{
  "num_hidden_layers": 13,
  "hidden_size": 128,
  "num_attention_heads": 2,
  "num_key_value_heads": 2,
  "head_dim": 64,
  "intermediate_size": 512,
  "vocab_size": 8192,
  "hidden_act": "quick_gelu",
  "norm": "layernorm",
  "norm_place": "pre",
  "norm_eps": 1e-06,
  "positions": "learned",
  "qk_norm": false,
  "attn_scale": 0.125,
  "bias": "all",
  "tie_word_embeddings": true,
  "parallel_block": false,
  "init": "trunc",
  "init_std_qkv": 0.0442,
  "init_std_o": 0.0442,
  "init_std_up": 0.0442,
  "init_std_down": 0.0442,
  "optimizer": "soap_variant",
  "learning_rate": 0.00721,
  "lr_mult_qkv": 0.4,
  "beta1": 0.95,
  "beta2": 0.95,
  "lr_head": 0.0123,
  "max_grad_norm": 1.0,
  "warmup_steps": 200,
  "schedule": "wsd",
  "decay_fraction": 0.592,
  "decay_shape": "linear",
  "final_lr_fraction": 0.0,
  "batch_tokens": 32768,
  "max_seq_len": 2048,
  "doc_mask": false,
  "train_tokens": 128100000,
  "max_steps": 3910,
  "dataset": "wikipedia_en"
}
Each number is 128 + 24 x the weight over its row's rms, rounded and kept within 0 to 255. Layers, rows and columns count from 0. Numbers have three digits each. The size before them is the row's rms in percent of the matrix's.

# layer 10 attention value, 128x128, rms 0.112, rows 14-63, columns 64-127
078:126092145111158173138115109144130141125144159167132153104102141146100119098098111132116135097085113126143139119131169150116113144163113173139088120085121125121138159162133176154142142176141111
069:144130117155114140144132128143136136177118152147097133153128152134162112079100118157102156123139144144122085129160132153117133131130127172137139097134127159160209164167161132080152125123133115
088:069168140094133133142124115112160153125122131155142138159116130151173131145117149180127147103134134098129154125178164124167112126109158111106097121159128111109180117065116135139124149132157102
085:189152135129108136132111131134119164114173114167161130151113114145114165127090140135122120128110115108102118176154126131126141107120141089086097091098135083167097156171091121109117151124112109
077:080183132140154158111065124123125137125115133122141148148139121096127151121129159135138099141109174167117172128141122131140137160133135173103144153111081151112125122138106151119169125101110101
085:135163129116052136124139122125113160154115092092127165116102157140131107132140108100146166153111131144104126098092139092126127087141144108144169133150125108136170095124132130144135153137134103
080:117143143126144135120110126095167134100160124117082136110090163132114135119150098139107126124159140118115155139102125143156111128126137129183120124119136111135122084117107138169133113139149127
076:126124111120193112130110105084127167153113068091106130092147093147132098131137086140119154136097109121108157132113122095129157131133094147125089147152134134138101061167151116148115094074121121
083:113105091108131118116149105175118067135135126130128106124121126161102134128147150138130144142179103139115072156148131122138124146142108157137111109111081132144132138115150106160112134189150104
076:113152130163140125129143099168106131108113158134108100103120130173130095117121119132129109148122142139128078142129128148079112111140133092111114142143082137114185104172159111122161097171132122
085:132149151161145170165149147127111120100143112140148122126119141100086126139147131133139078114142127157159130132178126172152142151139129135115123085166087110150108105125135185111156166150163162
079:144134089146144103154132161107154144112155176125121151136135169132103126095089160135114126118111111127156164132125127114154130150105099123159171129124158106119102169121116122136142109119136123
080:136163127132097150127095098144105110118144125086147124139138145132125119160150109098106131069148151150143103109147100134094086107078100113141100156103158143096127133133137143104116140127117162
082:113141127130133167133109111110145144139118129105158115136142121151123152164151111109162124092087132136166151112141133140159061128147145105142150113169121153084121085161145151111085108085165109
079:122159167165097178139154077115108146132140210129139129143124127112054123136083086111126132125099150118133137170137117143142174109119114146126139128084144129117160135119135086164117060108102122
082:091152141130109130150097195122108146105110138137118160196106155089130148134128104084099140075120149139181127130138103119116109138122106164117156142118123118076114142136122116139128163154144150
087:136165138102132102088142128112145115148135141104138164143138116066101141155146148142101105125161147139140176144191112109142133149146140123101137116142118178167114153146147138107089103142117117
074:146157108131134102114124140127132113120170121114132131136151120127121136152139163134133111130062118157120109084145141104122122153147154156124129143135151108106161133122139154115125164179130115
088:177116076120128106114148159108125120111146139181103124149148117134167087147124110130089140104143139120107112128118119145087094141123150072113153133126082127123150125153121123137129107146143140
073:122106105130134101119137153124103147129092138122131140088141125141133154099128202139123104143105121153132139124142119160120128109127113108143168112105140147149131127148130114138137092137114118
086:127126115129153091103122125154159105141160114135130106118094137077165180109140116153154112124131151143159132155116108142162107156144149102124111090114121088122150083155104076118132143167117104
081:107175160150156108144123149107180109144133113138128091117146060103144152157127111101086149130096113143108116135127146089135150155112151145101129153132140134134127111172142116145133137157136182
082:150133059165136118143141153074120094155137142136145091137150116171130194164109114110116172099112098113105133137094149143107158140130163135116115130136144110134147130126148201140111138137133127
081:119110122133141125111121188088097107113107129131137155153144118148123129140113133104160176161110152094130140137132141154138127152148134149158083107138114128141149046125137092153142158135106145
075:155093100163141111146160124114135122082134105154122133087152126153148141123104140100153143136102123137136130147129171171133112127073122100124154146111086133135129155143152126098147138142110122
075:099138151144136111100155148131119150135110089132128124150151121147075144138118080150111145141136136121120104087154161104131155126113094119153124149145137113110072116120114123120098196173126143
071:141139119141122122139132130127155115134081097123139136135160164125143143162110105154159094116115137059120067134099086137115155103130095117087138120130102125117132148112116119133108138146148174
086:158116139059169158122133104134124147112143118142143142138109139150146153175149129111093127143158084134155097102112117091101111117159109115145161149087131145115114095139118127125102131075119116
078:128124135109141150151085153111135085121125089108135062129122144115084139118120142170139125127128125069098109141160115165130167156137159140163128120106146132118137081116172123098112103116111123
082:171140150171115111111154152136117120137141077159171126146118118120089165145121134116158151110157134099104108104139121130150119112098138120093107137131123145110109102118148136107111173171079091
072:157129129113130100116083159132126095077145131103135096115124090116167147181165123164108076131166114121088116130133152116139127162161138108176179112103131144118165130109129147162135118126071172
077:129105135119092118130094147145110103127131116076118077138129158112114096154135113112145087165104123156059098120123127165136157120116159174157138152147129097142103141094072174118151127142147122
084:108151161145131125119154103156066133116140097134121119103118133108118109155136116203131113087139161164101151099107157134149162170158122149093076117106120123113105134140140146127124106100131138
078:116146082105137127112113122148109115120145168105164106122093136105113114099095114095116097116106116114127177135123167111128140128113103174072149143148127087146082116116106117133095136144122127
079:118081150114149148151102113155103137153101131163148131120105122132068112137132148155129125145161117146154131180100142117144114096148122095126107121176113140152125125125134143097071117122121126
073:140138143129136125085163182120153115106087121148124074096084089147123089138138102099143152125128136119127115102111105137143119088127118087145113113156083148121130194183108093171091126113121108
081:112132152194095122131116165117145113120144125102115088123136100133107150109177086118141146112121121127137163119149081123115099110100153143071081118133110114126130129102090129143079157123120122
083:176103153139143121120154155145129125150159095160130105126114116131125129117116111086158143109117118178147098161141105113146145137149125108149137159170124120109135078129133166094076083124107115
077:111135122126124137137168147163151137111135122147161153123149093160106128148104140153082077133136127135110116095168108140130089134164136161101130142133096159101108143115166119142151138090169127
084:138106186141149146120102105123117119169124116107146115100119113102143090125137153093182141132120142095069117181107125115140178133142141141121117090128123121129125128136155143096131122168151140
080:117121136097153139106089157129125126134118097154128113099148140110094093138112117158079166122108151128115170140087099093148119091142090108111094150162114113096123130112157147130131159156104137
083:133122109084134138093117119161144138108102135113116131104140162104121133095133113081122178110144122119143127130132114074146158105146139134129095098158135156098135152087169144135114077141104135
082:201152144143122096121096113148124136164122149145099136102165112145111149077117166137127058140171120105133163128108098155120142121149126158107142127143131115098106140125138117139129132149124137
078:173125137129109109126145123143118104122145134147111106069135095122142160127115161097146152084104136101138146148185155104106143141122136171094101144135135142164119153153126126183164119098116137
085:132164103145098154107139120118130084108132094130126137112101104135090143105185108118112138138185115156150133138092107139142120103094158124150090158096123085159112113155097104095153119132114195
077:136137116126103145121116113108112075139150102102120135082149114130158163088087124141122107120122119132157049122134142103127084135120102138159102095132158150141116148136134129124091146174171113
081:117132125105132140123183148110095100075123172172135104136130118148113208140116123147133147182117145119113113110128138188122104131134130134146129146148118118131158133139109134146150142107085141
075:094142140156141132180173108141125119135077159140150141112153107127146127121072150150141076113125121123164118144129147114110133129121091142127124122148128117149155169107098153175122119147125121
086:149153157174149123157124173096112145139147120152143117115104143158113115141089118142147155096109138142094156121093073141171118160148156122065140162105150139137115137105145126151119126113083102
084:142135121098107099102118105105136133163128097113144115126133146166174165094146168125110192132139129127128139130125100173101121125171127124101092099096127145102132110100178138165158131107131118
# layer 10 attention output (transposed), 128x128, rms 0.251, rows 14-63, columns 64-127
081:137139101158114063076156100086149128115089125124118122156118088086134143151129141065121097121127117118137135124121074137136161147113108100122184114147125142158125133114131102128113114096146140
071:125148137117145073109139130119128101110116142123125111124132120135111138136078111079166106096109085145134163117113115097112149131119157122079096152159111119112101108084099142159126150134128093
088:140121187150167114121154155152113107135120159099117126122142168112109114159117124124145150151114112118153130119092160126118143110159096138120141161122141139108092134201136136086165085163111158
089:112147123136134106073135142122143113147108129094119121137184162108119094091192143077075128141171146147155113107118126102138107126110124123124130164170123188107158095088121133128123120087139140
075:144118110113108095144183164093087153116139123114137120105118129117151122101169104120119060125128093039142093122118097099107115125097119132108108129153133132133125130131174129141104135139106162
086:097102121137176137112151128150115102102147184161089098137118096177130143095119129133119151099128110125141104154148138125138111163101108125116118103117117154139104170142165118098133083121121154
079:121129100142128095126117148155108162123076121144144078168168093114122134140138159116142146135089135149132094131134103167127144147121106105112144130156148151138169174135179119091140167108112141
081:117151151109116111088158184127151095087127168211115137136109139140127143141129112126145130116154126134116121123108090119110115132088160104134134131139112113127164114103101121109134150169091137
079:127151116135153141153103091089114143124071132107069119128122106143160154118118125154143132104107180138141159072110109125138143087136156159150140164103145148119121154142109118094116103134133159
082:092100127105123112114109147103107115120081070114101139122099080159127141119125086110142120102127146115111160127125123121117142139107123142172143111138153130158071129103130130153102116129129084
092:146124103119106099069120136150116139156137123144148156121125121123158106096127109109089156116102097105107103108088128086138127136118134090122128170076158126157134119156157094158139158115138089
077:083117140127128149115120139150111120112115074132140109112123143089139149143159128123171120131145127124103088108121138145073128111119118100077093140177106096141147119142136104115111122115100116
082:154105151128125115112143188163148148148135147142134161110123099152125124139098109176091125161115102122169170149136142114140146131135137145133151106139135102126135166123122158172126092110162102
078:146120087146135097105148100109134149117129127137115138128118148139124121119113150175132140149148133143137151179118099100104152126141130133118133130092163160150108158118148117144122128151100182
081:122124089121187109097090166106125140091129094130115117139129093118189121081148153112129110126125091173163094122124110103107093157131121129130164138149143134118103142150164187094167144133153090
083:160121148161146139112142066117118114144151084076145099087077101112137107102116131131124128142090106102128138122082107128133142138136124125141112142133106159155146142072121149121141120091117118
083:133108156142132144133104098112146123144105159137147109141114153114148115117147096149105133121107097134162074098123164156130116104070114130144134090089114121144126065116138136150140102125105160
075:117104169119141137139157127165105170133121144138178121097108128096137122124124150126123120124176137096144123146100121139122146172100085127138128120106111134154089122171111091148142114087150132
086:081157172109135153161105117139122107133097138092142112120092173121126111145096111107155155184140115137162121143148126099145144143137087162135101131115120121158144147119113133095158127074097112
072:144154130071118142132163127094159124133162122150170132140117086126160103138099073159145149134145128101145102150109130079103146137108118148167100115121127114099104100152103110123151122134132143
083:109120136165116140145149083105086107132094106151128132142169129120112088131082140119128177095167092125096109118149125118128123095128075154142139163142149131143133125089150183127076119111145152
080:131070109129083107104155132152101131124120147136168142155071170154092137123122130156149159094129162133155106120130098127153136132096128157146163128154133138145138112109126172143123112097089097
083:108117172115177114109114117166157140137126130155090156134089152096113089160111147144103111136142179121136110132144108090155116156113142144144136113119124128131126106136090072108149158118101142
080:158142117125088143135125107113161160122131145135097113114115135118128128119154135138156121134138165184110106129106100104098121125091141130135173146110153175143111137156169126100147099093102109
078:086102124134092094135130132109159147144120130120150122110070142141092091151158067146112124152083145120096091139132099103124161158114142104135075117141173097117117119106075117108135138128122134
080:119129125153117094155116114079138102114168166120134123084124122156169095123109135141165104095082134150132144150093104127158109156119161145105101096116141121099156151125159152110166094131115126
073:101106172115126130130143148154107122139163137109136144130104139134110124106139120172102117144142117137123177125134188117122165125142145110169137115160170126141139105129129141133136116163090117
086:110131120124147130170110159093095134128116159127106126141129132157112138090140107114156111138133174133126152104169153127163151102101127093093117119152110105147149154111143124151144144115101137
081:114102107158150126152132079139147180126138150146120162144165131152175142129120149117158164149138147136133117090084130048101107117097114126115129135129136131116119127153122126161160140123137178
079:096132149149114134124110101157139106162136137107120116083152157142142106126139091150087123100128123148125145163107131101093130172159113110167097136162176101135146147138084124117131095112179183
075:098115096081143165149124156136147140139114102140150141131125145102119131129080166127130123175125154088141135117135131110102148104107133136121093124083145080106122102150154144132123118097147141
079:129152126151149135139129112155134200096111136120137160147093082137150095112121144123074137146139117057166135148111119113124115147127087118129079115101138104094164113144169108137156115128138133
084:105102134138120130154096131139135150086127123120107107117150128091160119166067117088128150149113081115136135135155072107149066091179165119123183128119161116149136139141134144146110152163115121
077:132124188154115158119176147117125116156123102155105152142136179151176124135148161186115119132116124139144116114139132120139112106128168094148088086132130157125119136138147159127166149112131125
075:161111109121100113098121147105156095129149115138124120121169170104165151161126115152110151099173118131115142151148115152103151118139087125057143147139140158109116118164098136163161106120126133
070:124146122152091099150096120101108111121182130143108126141125175205128149139130117142103153175118112176127115186168121109148141164154168142108159099143158122114129118069124131099186117111125117
086:115112150118157133121168123149089141129122152148152189114122172136130122127130132157107127103101105161130112147108161144134135160135097147114160175111169124115157131124161134125140114148117135
088:073139095113161133112089093063078127103112134150108123160116115115151140132121111121072139124155108166149141108110135108113154136133067129078118141107093111114130182116118088129131134094111122
079:175097094116106132111095071100143127122089127093113127150139184146130117100199110122167134145099117122146121154115174143118132132081098107188138114139135142151127142139082133090131100153125130
082:084154057175117080154175094128106113137157135137109149101127158099132158094142104131123119143135133143139138088154118158136106117159149152150166147115113130104118138124141121157095164115128150
086:130114168117057110121185120133125106119159165153106134119123127129187130149121142130136114168096114140122125096157128148145148158115157134128161120128124179135127120124084123102117104136140109
084:133104139167117105152169116094116114118181104111129111146123092138106170131152140154118132150092118136175152139105125150114122127119173129145160147107094121105119129138087135143107150137135139
080:104107147132118127113168125142110116115144062110161092133100167143110124164124120126120187129108130110144141117095178134122111090128082116123096086130121135135142112153113122174102123107159126
082:121131126150122147128116132132142144139121069097113095148154144130120147112146156173097132107137107136095111114082092123114097130127155082130159134119121113148096093099107101126083119149119125
088:140118112115120110104122112152123168169115152117154107156153140180126093125057151136102117155086179121103109110136111169135150114129109134137158113162121157118156104116120188150101134143136090
081:077120105168129122130161140146157128130128154134109111143114135150131110151154118156122116113111133111078208132141119136154145118143181122141175103088090106146124098122124126128102108104129152
077:118088132122124145135116132128138164160179113107104151175103113131147100162139141137137119083119146136165111146127122105133172147126113134129141122117115091123095094130147144126160150115163112
073:163098129125136143102077148106164100127168088105124122177094155102095124156160118127112139111142130116100158140138131139149141120145134137110132153129131127121086095161147119100153131112137148
087:141110124106138093105112127190144135144114097158127159116129118150143183109161125113133134130122085122145136126173172110104148107135100133139118109150132158118139136147108120128117112127125153
083:113136126163140180144159124114149118102110131121158163078133120155096108147139094142151074132121118120143116139127143121132139141119113132143224167134116133155140103157074106123090130135119164